config.yaml
num_hidden_layers: 9
hidden_size: 512
num_attention_heads: 8
num_key_value_heads: 8
head_dim: 64
intermediate_size: 2048
vocab_size: 32768
hidden_act: "tanh_gelu"
norm: "layernorm"
norm_place: "pre"
norm_eps: 1e-05
positions: "learned"
qk_norm: false
attn_scale: 0.125
bias: "all"
tie_word_embeddings: true
parallel_block: false
init: "normal"
init_std_qkv: 0.0186
init_std_o: 0.00439
init_std_up: 0.0186
init_std_down: 0.00439
optimizer: "adamw"
learning_rate: 0.000756
beta1: 0.95
beta2: 0.95
weight_decay: 0.16
lr_head: 0.00364
warmup_steps: 259
schedule: "wsd"
decay_fraction: 1.0
decay_shape: "linear"
final_lr_fraction: 0.0
batch_tokens: [32768, 65536, 131072]
max_seq_len: 2048
doc_mask: true
train_tokens: 500600000
max_steps: 7926
dataset: "wikipedia_en"
Each number is 500 + 25 x the weight over its row's rms, rounded and kept within 0 to 999. Layers, rows and columns count from 0. Numbers have three digits each. The size before them is the row's rms in percent of the matrix's.

# layer 5 attention query, 512x512, rms 0.0482, rows 411-511, columns 320-351
086:507570461480491473513483498544476489499512463507536527498507522495493510508530458449463526528493
075:476534482488493513511512468507451493510526471512499545479463477531486497509526452494499503501487
076:489498481493482481546511528507502516526534474483527531517501473522453520500537487474496487506490
084:465478507488455542477496480512473505546504521475509501514504509493512501482466541533475487494484
089:491486507556552522508493516495525513459510501474505479495512525487497491542506503551555486484525
081:533526491515484518461500482511508481521497498519473476532561491475501492500520436516527490565514
084:520475532542526497520516471449497528517523513451523517481471518482484526480520491476508489465522
096:515495473506489524491492483454472508488466470511439503552502520507516485484486513504507518553493
079:538520479518465497501480492476500536482487492532498504489508496514518482492526429516462506502505
103:504537475476507525503464502526525471571516478501537470494503465485470499498478469469535498497482
095:503482488498467514507505464535485489502484535503456526515504511524492508493463526504470488514498
096:541529531516511532505533516492506492494442509516490498449517507500496510480547481538457485536506
091:492466466479471516513529482533464516462511483472505513470462540533498509572559483516471483514514
091:508531491519511503522461492459505540450514493518456516500473478500471466511510487473519485530504
068:500556478459492510522478499467477548477492519477524471542486512482536512515492517528509485521496
095:493529559530541463511455498478491500499522473507508447533509480485472515481522487484518498485521
072:486488485488508500534512556510487476494515447455482505466473476493469494539474476504501522470511
082:519441524526510475552523521510467519467513489493542531466538507477509482485495494482525492512514
077:503500519464518515502489528518548488513544462530483522498493483529490475488525475495504504491503
071:492467512484482513510497524512479494505500528518490514484472481506507528565507523509473507520470
081:490480513497526490482479522464545478484513496495463470539535493510500508518524487487531512496509
088:503517509516495535515447520444479527490488487515500509497554489488480496492507507483542521484513
096:481506492514502504510476497509525526487578464502516486524466513475470433443475495470548510454476
086:509493481513478508512533487483472498495491506511510459502494494497513501511514502524503491490501
101:514525513509504530478510494510516477488483528550493465506492527496489461498539477458488499477516
072:515477546481534484466518468468450514499468526472510516508480474498520518508449576487440490496524
077:521493444489484483544532500543513450506526455492506509480484553549475493482515506511506521481499
090:530520468491489524527529486494454508505446527478482526479478494449506515465496518505465495524561
094:459462509499509519445528464527480458507457514494486507501491529517552521544500542544455449523494
096:516537525536515515451533500482528488486498521513484479503552508506518490510513490510514492507508
081:478468511521510510494517538515540500453490539478443475471562519509524492546511551574552506520469
087:490515507506476526506499522504445504471475553505489455464515490479487536512510499474498504461486
087:485498517499434498502454501544479518497489517524491478517494510520492526522511491489479479478481
086:481475509500496529497510538514481480457475536488499489504527515470515503499455519493564487480483
098:504514525454484493540492518490505509508517507475486484503495502524469473489534479504522501475519
087:496546514508501513477488492484509508510490474550489457527508494488513515462491487486517491516496
083:533496522507481517520488518478521492505510520528504490501472512525458471480538493466488510454524
103:510479485489464495539494517517541481521540478478531515487467510485467505442463461549514500456518
093:497501534488532462510517516526465488523544494447550473480505467502519528496498495542503487458488
088:514539513499507497479499487531504538475512550509523500517552550499494467466525434512486485493523
088:479529499497486500462498500473504488545506487475493501505470518505499454495507509495475504481503
097:501511518460446480506519479545494472495534468478501537508519510509513493502475508491512497486480
093:496517545526496516454541483463503504500494541523496469498543456504533501547518544500481492458528
094:471489528488480511579481526480467517500447523518525460468493468513491499486518496547459476520521
091:480517522548474528533462469521515496513529474506500476493513482475464505458487519461493490499479
091:497497520496529484526550489528544491456540488478488505441533491506509512507504498492527495490503
091:468535491504487488525482483504522535550533509478512485526487479485522537469483473543495491515505
095:501510515527475532488485483497477499502501489516503493499500467428475520483507497520529496486503
090:515486488520498483541476478491462495487475503534514528507473506504475506488498511519499499474501
088:479527503464517471474525498470462502532504517495476457496531482449552499492536498534521474492486
092:495483479564426497528486481461474480503518488526534506497530489510481491487435480451507481481506
095:522496513517545508459509510513504513504512519535472475499549497509478509519525438519469487529490
085:526548519487520522453484464477536486513524471535488506541532489441467530476551491499564495525487
092:535495516474518500466508516521428496497502525536505494512504537538476524507515493544495490477500
100:507512497506466505516467536515477497492493462512528512506518487456472487470503485429532496499498
094:506499513498473474484488517493529517511502471491499433503562460479490523486479455490516488462542
086:460465509458489522479509462519493505517502492538566497509530531470499472479551569453510496487501
083:524505498443499463532524523523533529507500485461437511512511528485517494499544498492505492483523
084:536487522512512489516489491494458514519499517510499431521483456481461568459458496523521512460507
090:496504512510557508526496500526489533490442504465511489494477505498482510538497464504494486487514
093:496517490508502506519495549505495502489493479496517547495537499493458493495501469462486499472499
094:499541560491465528496494513498527481555505511453472507506542480500476514496507444503524495521516
098:512548513508503486533424507467494523466457504508488442477551466463485506497460512532507505506519
086:508471483486483509493538503510538472494529518507495565489497511526486462472524514484485522493504
099:527488508501498506481465551474504481489505498513471488497526501508505512495512430507472481453513
096:464482509497495488515482525471511527523534527463517497514474465512491532531486497508485498452516
103:482516544547518525503532467450508478498479515489493466475517466480526505578508548487505501520477
098:505496475486468507509470503490512493466484523506484520494486539546512441490522499497451518483521
094:492522517501506472495512469495480497492481484533471498513521477488509501514463529486473490548464
097:495413491469520497504562472509496512486516559483494506488476481531551495499514507513515505517499
097:481462490476524495523505511492435521480477475466487487477507512491478486543540513490483484516486
095:497520503547552505476516491491537526478493543500496461509547481464514498537510514548509492493485
090:492487473472505533518503552511525521530493514484515504511500490521477528532493455518499506483508
095:527499469533522493488469523471490483507471450538484481529471477498500489474497479488489476508472
087:513513490467514493507527471457498490476495490510484551496507515553474502514528538478499488490506
099:510512493488457502478498471487514489497544458507482482519592496496492503504512467458524510504493
094:504537481446528483531506521508559492481450481507478524527506530448492486473505463540507520500457
100:500454457499465494490519489478469463499518473505525518527490524489499497478536527444570518475470
095:498506500472507480445492486485491466535513542484466541519518505537491482503515447537502505493515
087:505476499472472447507560564485485504496540505487499514497530544502499494528481477482507498497564
086:473476535457519492496522501511554521499513520531503553522476500536505501493535480482523493524476
095:474461538501514482505513521496502519522542563519528526519503475540482501506524476519498487515534
088:492471471482512542503544498481504494499454475526493543506490511551502510514512540563441492517494
096:472466455528473496464484467467471492482499529475467494529483507504531514482485521485510494497513
089:468462491497501464495514487493484505513502500515565520495502539520496491514496527470494512524488
088:504505499504481540525516508528490540502519506456504481490543479471496551511506467528549503500519
091:518491501498480509559474508506525470490530468473480520517456508531494488490486470538523513536491
098:478466503538461546508455537503467506503499468472484491512432506532471498456509542474507503483518
096:482499479485436478512525530491472508511503494463495516501506523507505524452501481488518492502501
100:519496512526501492504497495494501461500506497489486482559463493471509481487550552515508505517484
097:494489480502494490509510546484489478499490500476488553536486512510499491515514466492522530482524
091:492502519544462510488492495486552520455518521492485490545517516473491478477475507479503516505484
088:497498455490510455517521510549460512507512497449523491476458541497518486519481473516511498514520
087:519537514481604513504530510536559479442470505486432499478572506487514526497558491523502495522487
101:499502501491471545514489482494521500526531547498551456484506488509502530570446488479542501507505
091:502497539576534508465438526497484516515524520466493482512484515489504534527504494527513494498541
086:484471561521526463433479482489470460494532519490509488503511470551513492524510513487434503489469
094:477470528544505516531491470509480502514505534483490502495501465527478462549508535511483500551469
095:504470511492527504499516493510552531497517530521515501535552476491524499493511511508502502492461
102:500526496486478478510443477485531444506468474501493471494518458471512502482468487511509513476461
092:493509498470519499466470439478549472481493505493503502502488495485517481525516507501501482475503